From a checkpoint of a small transformer trained on Wikipedia: width 96.
Each number is 200 + 20 x the weight over its row's rms, rounded and kept within 0 to 999. Layers, rows and columns count from 0. The size before them is the row's rms in percent of the matrix's.

# layer 10 MLP up, 384x96, rms 0.135, rows 94-105, columns 0-95
101,200,206,214,204,199,200,198,160,210,203,214,225,218,202,158,207,205,203,177,194,200,208,198,216,226,212,211,201,228,184,184,187,197,231,202,169,216,154,206,213,135,167,196,230,215,182,212,180,193,179,226,183,229,227,231,228,183,200,187,223,208,205,218,238,203,210,201,242,202,223,198,213,213,210,226,184,167,172,193,186,191,194,165,207,211,183,190,205,225,196,162,198,175,194,196,189
099,215,207,193,164,193,241,170,160,195,215,180,229,200,187,201,198,175,204,221,226,211,236,196,205,209,187,211,230,210,209,174,197,171,149,197,240,194,189,219,183,226,188,193,215,197,169,242,210,207,168,189,200,178,195,212,191,210,227,193,220,190,209,200,170,195,200,183,236,197,194,199,171,213,202,223,177,204,218,153,204,180,191,210,173,187,222,217,179,220,187,169,177,185,210,203,209
101,197,207,200,186,206,193,207,207,199,208,183,184,220,202,206,234,192,202,186,181,187,218,199,189,235,231,206,199,203,167,232,197,178,232,206,233,199,195,236,171,201,187,245,208,245,214,212,204,227,165,203,226,218,211,197,222,211,196,187,177,212,227,205,218,199,216,174,190,175,208,233,219,202,220,175,224,206,176,232,192,179,222,181,184,208,185,180,198,174,266,221,190,196,183,205,178
102,154,223,191,239,206,170,198,172,192,200,178,177,203,174,201,224,202,223,165,208,170,208,160,203,211,192,222,189,199,210,189,165,192,212,239,211,204,208,188,177,194,181,236,238,194,213,239,207,204,199,219,199,228,200,216,224,201,199,211,200,241,174,185,231,196,201,198,219,185,183,221,200,155,220,199,205,191,209,182,164,187,212,210,171,196,198,196,236,220,207,198,190,197,206,195,241
100,188,191,198,190,211,176,206,194,213,207,189,209,194,169,208,174,187,182,167,169,207,189,209,184,184,186,213,221,180,222,220,225,252,192,183,179,186,192,216,224,216,217,189,208,205,205,215,178,225,243,209,183,200,175,208,238,217,199,201,185,179,194,210,141,206,193,210,221,199,193,205,211,204,191,193,204,194,221,193,170,217,148,141,197,184,178,209,199,222,226,232,216,209,208,203,236
104,219,169,234,183,195,188,174,173,209,240,208,185,156,216,220,198,185,171,199,181,230,191,229,208,195,168,190,196,200,209,206,208,218,195,195,162,178,190,191,175,202,212,208,213,202,221,190,222,172,203,221,213,184,219,236,184,211,199,194,213,219,178,225,162,209,172,165,203,175,217,191,217,239,171,210,219,166,192,185,196,186,177,239,226,186,224,199,177,192,188,178,183,190,183,205,184
103,205,185,170,202,200,218,201,198,199,211,177,232,183,174,247,191,220,215,224,182,196,187,172,197,212,207,209,203,185,183,215,175,182,188,192,162,197,180,222,178,219,185,236,214,160,179,197,210,175,178,176,215,180,219,213,222,163,184,202,217,183,202,195,197,206,200,206,204,214,224,233,183,170,163,215,176,190,170,191,171,198,206,234,199,219,224,193,167,172,222,158,201,177,216,187,185
091,213,253,192,190,195,199,205,215,218,186,216,203,179,205,211,212,170,186,211,213,228,226,171,229,237,235,220,220,201,205,206,170,174,217,198,177,169,194,225,203,171,184,236,186,214,208,226,204,188,182,211,234,226,204,223,215,203,217,204,227,195,190,217,181,209,193,179,215,224,221,212,190,223,218,215,227,167,197,164,175,180,163,169,200,225,217,200,189,179,199,196,216,236,209,214,211
097,199,201,232,219,200,228,175,186,225,157,224,203,196,196,185,186,206,194,182,189,140,194,177,187,207,203,170,185,216,217,221,238,205,194,171,213,207,204,210,230,191,157,211,191,254,201,184,183,214,189,192,220,204,195,159,182,192,215,205,175,181,202,180,229,193,187,208,168,193,162,221,213,185,170,188,214,209,226,202,204,193,198,217,240,235,201,205,217,217,196,186,206,213,194,184,181
097,204,217,240,222,193,189,212,188,204,240,193,207,202,217,207,223,161,211,196,218,193,214,203,176,217,216,200,214,222,215,235,243,215,220,217,225,213,230,262,202,233,228,198,175,218,215,193,217,167,177,205,180,195,210,181,211,173,220,205,198,210,204,213,158,220,191,221,203,216,176,161,197,191,174,179,200,164,188,238,206,221,196,200,201,204,178,181,188,198,209,175,212,191,186,197,200
091,198,195,168,182,195,228,192,219,201,193,211,181,185,214,204,216,209,178,205,259,193,192,188,227,214,192,207,219,213,207,196,219,182,203,211,190,159,232,188,206,195,246,194,211,174,200,176,215,163,205,173,236,242,198,168,190,225,208,185,207,176,194,169,176,188,177,197,173,183,181,191,164,203,193,185,231,207,209,190,202,195,208,204,182,196,182,217,205,210,230,170,169,226,163,179,183
090,207,185,196,206,218,184,189,173,223,206,196,223,204,231,218,163,216,220,209,196,201,196,169,171,196,186,222,185,195,207,174,226,203,200,192,192,199,180,174,192,162,208,218,186,187,187,181,191,222,205,210,181,190,166,209,204,241,199,182,171,151,207,231,200,214,256,218,199,174,233,236,180,206,199,223,191,225,207,185,184,239,205,194,230,197,209,200,196,178,187,243,185,198,172,191,196
# layer 10 MLP down (transposed), 384x96, rms 0.129, rows 94-104, columns 0-95
093,204,191,197,224,230,196,224,218,236,199,192,239,180,154,215,245,190,187,200,237,197,212,180,170,191,180,203,180,191,191,212,195,218,183,218,214,180,214,165,196,190,202,196,205,174,191,176,183,220,223,208,225,216,186,196,226,219,191,146,191,217,182,203,183,200,226,169,183,175,204,177,190,193,222,165,175,220,246,218,183,207,196,201,218,173,220,192,214,215,222,179,207,194,212,188,199
101,208,179,190,234,177,181,187,204,216,214,165,239,163,171,217,196,198,202,170,201,186,208,207,197,189,185,190,235,189,226,204,189,230,157,214,232,190,208,197,184,217,171,182,214,191,199,203,226,206,184,180,240,219,166,186,177,188,216,160,196,213,194,196,211,168,213,213,207,216,210,213,211,221,235,173,206,200,230,188,206,179,193,225,211,170,196,161,193,234,213,199,206,213,164,201,197
102,210,213,205,213,176,225,205,201,151,204,182,222,200,201,197,223,161,179,210,223,203,247,158,179,197,199,183,137,198,182,223,185,170,170,221,218,239,226,210,234,229,205,195,198,176,219,194,177,184,214,206,219,187,205,209,206,220,207,233,194,193,200,181,210,217,204,205,207,200,207,214,183,203,234,207,200,189,190,200,153,199,203,204,195,205,199,242,197,201,234,212,180,229,196,207,196
105,163,187,230,178,185,215,193,202,200,205,199,245,188,193,163,219,170,198,175,189,229,227,216,214,177,171,197,212,177,203,189,215,209,201,187,187,189,155,188,230,182,156,213,217,207,187,160,191,173,211,203,212,201,167,208,172,194,240,198,209,175,168,202,226,192,195,190,191,186,188,206,174,191,206,192,173,178,174,196,192,227,203,180,182,213,202,200,182,172,181,164,208,162,184,202,211
100,156,184,232,175,219,177,199,196,171,229,182,202,219,188,197,170,242,167,187,189,210,180,188,162,192,194,201,191,213,242,191,221,200,211,197,211,195,171,186,206,201,188,186,184,227,204,237,206,206,209,230,218,222,190,173,179,207,199,228,186,197,178,200,192,197,182,214,228,163,210,203,204,209,228,206,200,205,203,192,204,192,245,211,202,205,175,225,256,223,194,174,217,175,230,187,197
091,190,187,201,183,191,206,213,189,195,198,198,180,218,214,186,215,198,197,193,191,194,220,200,184,224,198,242,131,162,183,215,207,194,191,210,217,200,189,186,192,232,213,195,204,224,209,167,253,191,206,210,202,219,202,211,207,209,190,222,218,200,228,213,174,192,183,189,213,193,206,198,215,184,210,212,166,176,215,215,204,192,187,207,171,218,203,153,217,162,196,205,211,211,129,160,210
104,186,198,210,202,169,213,206,193,222,175,171,156,182,207,160,212,192,175,203,147,198,190,242,188,213,216,187,174,213,203,184,185,195,197,183,177,218,184,188,211,223,170,199,209,215,181,220,178,203,218,223,200,210,175,219,215,199,230,161,152,188,198,183,212,241,187,213,220,170,210,208,205,186,204,181,220,195,173,193,221,200,165,201,171,190,215,185,171,192,171,184,195,182,198,200,224
086,204,195,175,187,210,182,175,216,182,211,208,222,237,200,192,197,183,208,195,207,145,213,206,217,222,228,209,240,185,179,214,218,197,196,179,223,196,183,195,217,216,205,211,185,205,207,162,179,193,197,216,259,200,204,205,194,182,209,183,183,196,203,203,230,230,204,198,163,188,201,258,152,203,204,210,203,192,171,207,190,197,213,225,192,242,183,221,178,203,182,230,216,195,222,221,190
094,219,181,228,218,202,205,206,221,150,214,173,197,167,208,192,206,168,209,171,199,179,190,163,209,186,207,209,253,205,186,193,190,182,194,195,220,208,234,203,196,182,172,192,172,197,178,195,209,187,170,199,209,189,199,193,236,201,242,219,182,159,207,197,216,179,217,219,180,214,203,177,162,186,188,198,183,233,160,194,195,201,209,175,181,204,182,238,205,214,222,207,204,167,211,215,217
101,219,188,234,189,251,187,229,202,199,217,213,245,225,181,190,182,208,215,200,172,200,205,120,214,193,182,212,185,211,189,232,188,180,163,247,225,192,202,185,186,203,207,194,210,209,209,185,223,188,196,208,175,196,195,174,224,212,212,199,196,171,185,218,171,185,223,213,202,215,240,201,186,217,228,197,236,209,203,202,212,198,191,223,203,184,181,198,210,199,226,187,185,204,198,181,201
093,185,227,222,228,204,187,191,214,178,185,186,187,197,186,217,186,204,199,219,267,207,191,173,202,207,218,187,203,204,189,191,177,220,193,229,212,199,218,197,201,217,183,245,147,203,219,198,166,213,179,201,219,200,228,141,211,208,195,181,198,212,206,183,208,208,171,204,201,188,200,202,183,208,166,178,142,237,170,203,197,196,190,210,197,219,179,202,184,205,226,185,195,191,210,195,224
# layer 10 MLP gate, 384x96, rms 0.162, rows 95-105, columns 0-95
099,185,207,192,209,182,191,218,183,198,187,193,167,203,188,211,185,206,223,204,223,203,176,185,177,167,199,199,194,227,215,194,219,220,209,208,217,218,172,169,193,211,207,183,214,232,215,191,155,209,252,173,226,176,228,190,201,222,186,187,170,183,188,203,174,215,183,212,180,205,193,179,243,261,210,191,182,199,201,206,205,197,184,195,239,233,185,164,196,179,206,188,181,174,204,227,207
097,187,180,195,239,205,146,186,202,228,185,217,184,195,203,233,203,197,198,202,201,212,222,213,195,172,211,168,200,212,164,189,190,174,228,192,206,146,196,179,191,201,174,215,185,206,159,207,216,169,196,214,172,169,214,227,192,217,207,215,193,215,184,199,215,172,229,180,193,184,180,208,216,196,216,213,196,207,189,218,199,237,190,233,241,239,197,190,207,225,203,187,189,168,213,226,205
103,176,206,207,191,222,196,191,224,191,194,241,193,202,159,190,210,240,186,212,173,179,184,217,178,189,245,164,180,237,157,191,206,208,207,209,207,184,199,205,185,207,209,212,224,213,185,218,186,206,199,222,186,213,240,197,201,168,210,191,227,229,230,235,187,202,223,213,182,210,192,172,194,184,189,215,238,186,220,221,204,225,211,235,178,182,217,197,218,229,240,203,193,205,213,206,208
105,202,198,190,169,243,189,204,200,221,208,194,175,220,175,185,204,196,167,254,232,168,188,218,187,187,189,214,241,217,210,168,199,193,201,189,218,208,192,189,199,217,231,178,209,210,193,178,198,187,243,176,187,189,223,185,203,208,188,224,193,234,220,197,209,236,219,203,159,194,195,184,240,207,183,195,228,204,189,180,163,185,188,221,220,161,213,175,210,168,202,207,198,205,213,206,191
111,171,175,179,178,190,191,180,202,196,200,199,195,197,202,182,218,183,160,225,199,221,184,218,213,193,157,183,206,192,203,193,235,203,191,223,192,172,176,183,173,235,237,224,209,221,219,200,204,193,214,204,205,151,225,213,167,195,189,222,227,190,183,188,154,203,171,206,173,159,209,178,221,230,199,198,234,210,194,180,204,204,192,209,213,195,207,190,165,187,193,208,168,212,221,234,191
106,197,233,221,203,217,201,181,186,197,207,194,215,214,166,203,193,219,192,208,200,206,196,182,209,197,208,193,187,220,174,166,198,238,236,181,202,221,212,158,170,171,213,186,211,177,223,189,203,184,234,213,152,207,250,197,204,169,180,191,192,222,223,200,203,189,218,203,195,211,212,210,213,214,212,187,217,233,195,160,203,205,169,189,187,161,200,184,182,231,212,222,231,203,224,232,229
089,181,186,218,191,175,177,234,233,250,191,209,186,183,201,180,183,203,188,189,185,215,210,214,202,173,196,206,166,204,204,193,237,227,201,204,175,196,207,216,194,163,219,184,202,210,162,195,233,202,177,178,208,194,188,200,185,232,171,173,224,192,175,165,196,195,193,203,202,209,201,190,224,210,207,197,216,216,217,237,163,235,186,183,217,159,209,209,172,226,232,195,198,168,212,220,211
090,220,163,209,191,230,201,234,191,214,207,223,190,188,220,208,252,226,174,232,218,201,170,200,176,189,199,193,218,198,197,188,187,207,206,232,191,187,173,166,181,189,200,195,182,173,178,168,194,203,226,174,167,198,210,226,222,174,185,208,226,184,209,187,173,187,180,217,180,212,205,211,169,256,209,240,218,226,222,205,189,204,206,195,210,204,195,204,193,178,208,182,163,186,183,216,195
102,204,200,187,231,209,171,193,209,195,244,239,225,205,191,191,192,195,169,238,175,218,216,193,200,194,224,189,229,211,193,197,187,192,172,203,181,166,177,204,181,224,180,202,191,216,187,200,213,195,201,248,187,229,233,201,188,178,232,206,178,239,187,163,195,200,204,182,182,189,205,167,214,172,212,200,218,209,201,179,209,211,187,200,184,164,211,158,210,198,208,159,159,198,220,204,197
094,163,180,216,204,209,175,198,220,226,220,199,204,209,191,208,182,245,184,234,199,155,161,229,208,206,204,218,183,201,184,223,191,209,217,191,192,185,183,199,184,223,187,200,193,219,225,182,176,181,191,209,206,238,211,201,140,197,154,209,199,185,216,198,222,206,198,155,218,170,181,192,179,217,214,169,201,194,209,179,213,236,218,181,197,205,175,209,216,209,200,187,185,169,201,222,212
088,216,219,189,170,209,199,200,195,214,203,194,199,221,192,181,166,205,208,236,176,222,181,207,250,196,189,185,208,205,205,170,200,196,205,210,197,203,235,156,177,200,218,194,191,181,153,193,213,227,195,210,162,171,204,184,178,197,224,211,179,211,188,160,230,221,205,238,190,159,170,206,223,215,179,200,202,228,194,183,170,222,189,188,218,186,234,222,166,222,197,191,193,207,214,201,208